config.yaml
tie_word_embeddings: true
final_lr_fraction: 0.0
doc_mask: true
train_tokens: 573900000
max_steps: 4379
Each number is 128 + 24 x the weight over the matrix's rms, rounded and kept within 0 to 255. Layers, rows and columns count from 0. Numbers have three digits each.

# layer 11 MLP up, 768x256, rms 0.144, rows 751-759, columns 0-255
126112114147157105127150140127171103135104137139119161108131133134141158157115127118169132082115080123130108120147103118136187137105168143115132115113159128124126103093148152112144118084176130148137136122163156147157150092139132141108087078129138090091148129140142136156134103145148190112174143116141134124141138164162138132106152120133166122107125118102151106139140093125071067142159143140134145129178109095194129133117122159136078124124123151145134112120140126118099088138162115123084128118123159135159082130131146147128079146173132159064101141121086131119121090130125122178137114117131123117103125107121137059174120137129121122145121112154086108129114108151103177104149139094113119145136110132131118138132101127088144126142121128114117110141163150112150104138118109
141191134140111170099090124135156148077107146109147074141137166106127129086117126113119108110166095158152096182150127127181105111182111124133129112130119111133113141155133100112126087147169144128123076140099101109182098125075182120093146103130113173148087124088163115090084137100135130118165133062161093172097102129132150134148117133146103137158158153097120146139082119142135084134161156127121104121104119140111122086195179150111110132146103138122156149117155115169077193123157111140146152136115114148120128128125123120102108099167118155150072118190102135119127116176104140078146143082082121161138115151137154128125137139165060108150137187138137121108151179141131110092087074105150159127057092136117170141093162154135143130133110083093104100067152188120102145155129082
128126107162115133147119152121120153147128075141158129129133143097153174082101128115112106110112127093096151103164128131122124116178090149112122089163143138119148081130165162118180118121162113099117115121151121141174102165157085111104115169119144179124160135126162157145132110125111161137131078131124189087131121131119066137112152149117167119131115111140134163112089116107151106106133172152116136149151112160127125113111116167121124190091137185158086125100108147138098165067134127125147117102104113117115100120125156144151126098091151128064163132142063090162081145175094100144157118114141204148106132121153081154158099057144181159129180067121143148154083090138171143097169122177145066146112130155122157110113113139183109147085144079144122154144111113134122101105100153
140119142086177090084165112157113152152152088100080116110158142110134134109064086114124140106173150161126145124109113096148095091132082109123128114185080157129129155133112172132122105126132184168111112150123087154091126106087145131134136121148102104150096096176109117133150179128150107136130109111137120120127120119155135122128083137150138121102123125101123113113148076121137120154110166114139112110126131085133137114149145123145131113102123156126117163118151067151155110167119137125100144112119135146144160095121106133132166146133146158111133178085133121152136119113108153085114122126142100114150107146113102135155095148164112131111115130145129140160148163087134138117135147149141161171096162112107113134127161137142137149097119127129160137150144119079101130122121141
139120122113137147117124144101108146126151180131137164139126118093105113149161128112127116103142126089144128121155146139131111122105131123148063153122136138150141164100128149140154116128137182108158135129127149133133117169153152171071076108171141150133145135112111146121160133101144133140117165153121161121120107145102142166125154107132091100138133147129211151129124111143101090153161162088133148111133110112099153162106176135124126109126073128119104149228110176196134118132075093127112139124164163130129098137156129105214163167091168117135115146099133126134150144109137155126118130152125131095138125112132139082174151108146096120140162154120086110117114146087104099170137131104119146140069112124136128162137108125118131110107143154118116117154113118117095136159152125
116124104134156111132045157117130133139092131121126158130136141165092133082123133144114099154156133176114167117105133223135096135137122082059127068117142141130104104132063185157165103154172121116149140127120162113153147137122177113074126130147121161162126162123139147101107091149092172123134129159159161188132092141128065103144113120114111118144099121123124113108115121099121108092103103113148100105143155089108111179107154126122107105173144093172111120170104122114150092145107068140113161190204117113109162133125139116121183096167117094174083099110156139135137123093116147126133142145119113145125137142138101134089186136112121156120157125144182139140109172134137130168122147122155127150131100125128129147169114125137066147120095125169119115111100097180110110157113127
156100134137137130157135117117127153142145134125121148110140128162144149121191144124120129121112151117178093129152117141104151092110151108132103150167117117153085110121115140124188105161140144146146128155124132136133161132095130122129124126117141150140115098116090144153132156137134138095114100141124102115123099135151121147105127156152130120112125134105121144122170091142111090126145130115107147111182131090125166131111138141097142107099145168117123117131139145120116154144087145085152134073118136143132110111102124122133117136100146143111131146143099133128136112109143145133114124112116118094130110136152117160158145120139124117158152128133137124168129158121111129141120144141156149138168103097119124177131168134107159107123114134138117106098119105091119116131148088
172171147105121121158162107136134119097089158134127133113102141139100166152149125105084142147146144123121134136158152139128153149085094119150116138146132112076126124122121123129112113141135105156122144104122155162143143109128156162107143130155147139141165154137149115099158126152152153124132151108119126111084155135126126112090118141177107154195151148168115164141100145165148111127106129111121118129134151164150081108082141128135130116120081091154148142130065103150082136144098124145143143171132162123116119124158134088162144167148105159093114098136099099148135151123108127093107126104127121127118119113119136135133163138122134136157126120150131135136145096102115126118160150125153118166121112115106127117143136103108081099081147124147112151111147129117114113114143139
108129170171099100105088127095140152139140150079105129125179152103105122068132147126091131111132139108156114168132161128175094159172127124155129122165157109177163125102100119159130104138103146126155109146131151159127193099073105148117131165126087127128081121145093156116122143156087114143172146126160189120124078156144117118067144119133133068121134086092101125089097171148106094136171163122108103104142187157163124122119169130129105139189091140111129142132106115139111161105117129104135134138153123091142135114122155158134144120120137114135111162131112088102118121119170102107091107161111141148118137107100178114143189118132124132167133108153145122131113109110138100124144127141153140151095119134109131099148085149107163086121112113105139107123123106111099146123128115
# layer 11 MLP down (transposed), 768x256, rms 0.135, rows 751-759, columns 0-255
097132129097145113127120123133146153151159131145130099141132129112104136140111143110141160127183115138109142103131130158173147151150078107119118169089146137128134089130116196114160127112168144107124129115152121138082094099126139125116126110142122177151125110116123134143144077101153151128110076122146134115165192118131136117124152156132147140084129134126125123135169125123129109124146168113128121162126164127109105142125135108084087158149149144131122148185145113065129123171131099123140082152161095131119071162087143128146140114117100131122097122090131118121127110163127085132153104122122117128129188137158153115113126116116128176098130090108078156126101085088115124131104155102106159168133151148140099106141144119146134079105183136103079138106182122104136138150181079
131090112125102080081145107100141130107089139151179059149141096148117167128119151089179154164120113098145142129145132131139154156099120153123124177119129127112097119112142139151089138123106135195096121143083094135146088131106160100135140126153115187137116138126205139136120117091104113152151136149129184140127142136103173165112116112107109157160187118115140150083113050118147107118089123115100120142142105114131125132119135135128073169072167149078114148145089095151098150142125093118110105139118150181101165111146106125091129177141122114143066107120123134150114080156086119110140161127118095180113122105188137105111145121162063090158160121115100131132112157103162082115167134155146135112111085101126203102170130139145121109141131175143168098124129149140124148137119153
097079137198160109099122102136183127121100146149144068124112140133081150178153132135122125145131100166089153155128152125106095133081116115130176106095133158119100133106160132104103130123171116103124114097133173190111126147164135132151165164110168170146113122122129149084145178106130118104188152149131114112145115147127112160152119149141102121084096133118091182099104129145124077139116171121127105120152139112120110109149130126113158114097091200150149121182124127156107122095161101118119146130134119109147135161104135182136121139098124138113109134126119097166114107097129132117168140073134168156146157118112118147136089063113179153165138138120105082108099129108151090106169137114129141159105159143083142129106139137162129119107090146117124123131078101149147107068128161
153114143119110139122120092126095099139129155126122141103118124128120150113076134111122144167108120143162146099107077108096108129124152146155120131135143099087113149155147149135162085162143104115131130154129097159108146114112119116131088134087146162128199131154091121159155122141166110129096084125146093111143101170135130118126113138150149172126103100174165134102099094107096105140122151095110143115147195141121104107133186112107068129172101140131141163084101160139108095141128146166124131109121149098103118112128121124149157131127151100156112128087143167064107130125125128127136150145156087147132126122141124096151120144146103134154092132125116151149128120150109085180163125166147167169148145155098108088141106155110132133131179117134106128142144123125147129105098147
083120124119098111130140097165130120129098102140136094110168154129172120124105152172140091155118122118138113141171136142112158135110136069102244092116154128129135149144133113145087098122124062157139146112129102130116164141111109120129151135093128135125142121121160140139105118136135139083149081146153128161109124109154153101201170181135135113128131122121068093106151137105179141134115107103097132141105122152135116108123107141129118159105152130148170117104107081157123087128153118136203104092101098144108108156111121169098068106150139118108139144143119168137096124112139115131155120157156148136095107127141134146076139136139121117149077127138177131109121117110127099119110155158138104114169143120141137137133130125128095193171105121152194154107122106107137111118102179
107095070115149143154127119131148107133111138120161105187106119144097107116139107170117097145102150171158180110126096154124138100155169148085161127096142087155134226162164086140117112172163146112098078136101121138116137133111185125103152132146122116152177119135151107103070125136125141099123127159116176145152135135141143126187062107154139148111096204149140137104133071096079110156116149128098141113117155096156082108147164169118140086098098072146150163074117089139155111114101119151158150136124104081121124119130143122120125096126138105081168119112110106079112126182131133102120140104136102158118130144094130118119120137109124114126152149135117140127132098136138126145130117098145138127171104107140107132128123183078122147133136118155124123147101139139140134149133163
118150108125136124095102086160123170139166113132155141133125142130119130110126120101119124114111134133112098142166142129147094127107126124110178147103108126112147149120111136125113108131119169122121171174141116131131137114123147124154108131142117136131118140153089098106157133122128122171159166128144155151138109131104157168113119153147130107135146108140124143147143134073156139128097147109148121152096131116100170137130085094118088137106153138131126150113101099154180110152130094121106133132165165118120119145166097107149140131155132120115134129091108126124097076127162132118152102125127118129103172147088130120102129137091118092140131158139098084124142140134112146174143090159091129117138134142146159134093151126134102109130111166122149137132119157116112064125154121
134125119120116156136154134179074158182125132105112122135150084139154142101147120184138114123141153123138117129110118131115118123143113109117035136147141107131138114099106142088151098104130119112153113119152106089098112128112115122132109128112150113140161127113170120146155116129133094182123109092116116153139149132159129166142117110113143095108139128134164149171147123123120082125178164133130154122113127123098137123152128153152186161143126096117113127124110117147114124130127097145158095120144111126130103136106130120068124146110125152137153152122167135107133112122116148136092161150122166112138103120104124104124111121104083099159147125116177101144142126127138114131138133119092129143112141160131140119108137139125106148144147107150144101127145152120145161119126121
150148146123106099142088165144125100114119135144095168131127192117145159111135146139152082101103132085110130130131126146154143123087126140141124144106126185144160133110113125144123094103115091149119146143135129115150115146106151122141150139158133078134132138152122120117100092104147188082158084143132133149125177120136085140141103110088127140104118115167130129140142147126114110142162123118100154165165150113129133129117165142147164189132142115128127120121160138097103124113145170139093104098141132138102108107125105146113092134139100115109116105148100119110139128100104155144125158107115073137113171142137149093133118133094192104128159068141120201112076165146105157119141132105140119105127116171119084150127131123155145137122154092110078136129188112090116146129094106
# layer 11 MLP gate, 768x256, rms 0.133, rows 752-759, columns 0-255
101051154112145087105103127104135145133115152153113102171095151104077109116103138131145137175125149097147149109151126124134166149154143122167092149097147124170151152144093172151118153139113126133130134141109051130132085082130159146170120126114136162123123104090175125132140108151140098108152157142160131171073130150127135141180141144106094088140138188164174148093133103101163131103109166086114144110136112105126137119115150117140073113128119139109138066186095163188126169138090135128120185125133155167141167087139110117138094173145119182077146135119119132190114090152094148146161118124127108110118117091145145143182080136125114153176137112119062128117097127108112148108128117132171143101127138115107146081146155117119109156144112113090127117127114113117129195136098192
153078127114100120114097135134098137123127145119139114186119131143127131180117119065131149150141149099127129137120142075163135157114110121166112174147114138118091150151141125096115111145145124139200121088173154111117178099131131131132089118126162154126145147135101158144150159133099105174100139122151113129092147129119168169149070115138090117155129147163122119089121120134137142094138126127100171143144139141102143133114150120072159110108124090118147138195127161145160117108109114118131166139144136114173157126176114133165145165123157131122150085108154117117144068126153122085097146065152117099152097129121154120146118163113122113121127131108102111103145167096113162105080137093161155110140095128128153101090127134048110101187131109121128140116107115088117178180155126
108096093144139185094109112112151103151121112135124103130157127091121140161124132152138103158118140126126114137136126120138190132115182112167130115155166164138107120140135081125109127147139125086138140149108082140148153122141099141121133144148148142107134125126133138113123123134144132127104177080143165163141185164119154102119135113119057084130178116124144152089103101129145130139125140114091123138116152120127110133097103133102143120140085082093118112135159131131122167101111168085159136164128159150142167144129137134103144140133102112122108110126133114111108181141087109130097129124141129155106104087146180121148171140141153137067153120090089145105193142129127111159129107094129123109144172155126135090115122120098129147110104144104097131118121108158120160118147142
133106148132145158105162165114135133172161155105127127120118142140125165138110092089130130101086111134079129114118132088133108098149172129157117133124132137133146101161151112087146129113145162130109113128114179091145140140123119107104157167157134109111143139142134135103152114115127125126126139095121124091113113110184086127077120113092111135102121163128221147161115134148093137151146151136140099110139118147139152131148122138114114135142135132112105159185106162097103142095129158109072072146150137084118126110103118107154091142097139141122155154113117117101170150144141154123111146120130131136151157129146154122135105119127127098102167171139101116110124132121128138167142074081126137093078142140115127124145165144137151122126140132079072147116087130145124157153147109
106155153152120147086086116128125119132120149155152171101127119158081122104140110113165120157160126102162102154167133125099106153160129112118080125115125173112117127136132166122099106126062165114166196134109124140188136080099131198131109130135142112101103146134164121074177165121108161170144153202171115149114129110061093146093120136132079111146105147112166121106113108149135133116149131134117130135129157148110123147119122089108119134106127135109084114207101153155162117129139109119136131121147142138148138098131164168150134148089142126119140056157163102158095113105129208108130092135106127104168098140148110133187132161148103127084128138080120101097164144141111105121105162101121120152141148144072133141178116149127103103144151116100102141083089158073115161134145101
136124138147167123101144130129121127151126137125141126141164145113165129136150151128127138138113127114096141155118104108140137112159105107116131121138164134158119125102172106143111138149100138148119105141130123127162122128107101116137144137118101135119141133097093122149115121123112125140129162122107132163123127133156137118120116129144147108132110155121134085107139114110107133109134146122108195119134162129127170134090067134152160158070136129117142104111165140133158105083118106164155086085078134138125126127100102135125116138161125154142142119162105153140132111097128127102147128091117120098124121127171103159142128153113119189100116131117101117143111126099107130098107152137125124151128133137167163102128074168148162121128110129121148169117154100106132170140157111
126115150103119134096122136153140110181146132150179110111148102108134107126139121144122069140146159126168153121154135141132113118132136113137122118131096133174097127107154106099125126115141110145113112159147108108166129176118149110131165147151116132111117157116151112155165139144129153137111160154115108142124116115101139087128127136121133129102155144111127123113122142097096106104093176143073179162092113119118121127106113140096173151090156147106116152103116110116142130121128131113165124132094118133125137132099099149113131135172146145156124134101139101139085129173151144138121146144121109116127055151052101132109115186110133148181120124106123140129102181117111116141114132122086149125118092141102124153131117194133138104151104136139135105134135088101147138110108103
167121176125092147134107102111140102131103168126100138153176154075115116095102120143148138097134108095129119157158141137180122118180146191128112106158139095170161111086151135129105126130113138121123125147125163130129137200115121180095152168098142097114119105139125145114151150124132129130176162139128154125134122148122126123129128116111104105130083126141164088067116120100103135125152147157101118135136150127133156099105159090149144109147112173095071108152099140109166124128092146139118075096125144070137172112133130173147160176129127143133136135124128110135113121123132107072137102194154150111116120109130152173147118161136142130113113114133118163116123144116144105140165140128160104174105092123091058110095113148164152152089138116136153146127177096135095136123144142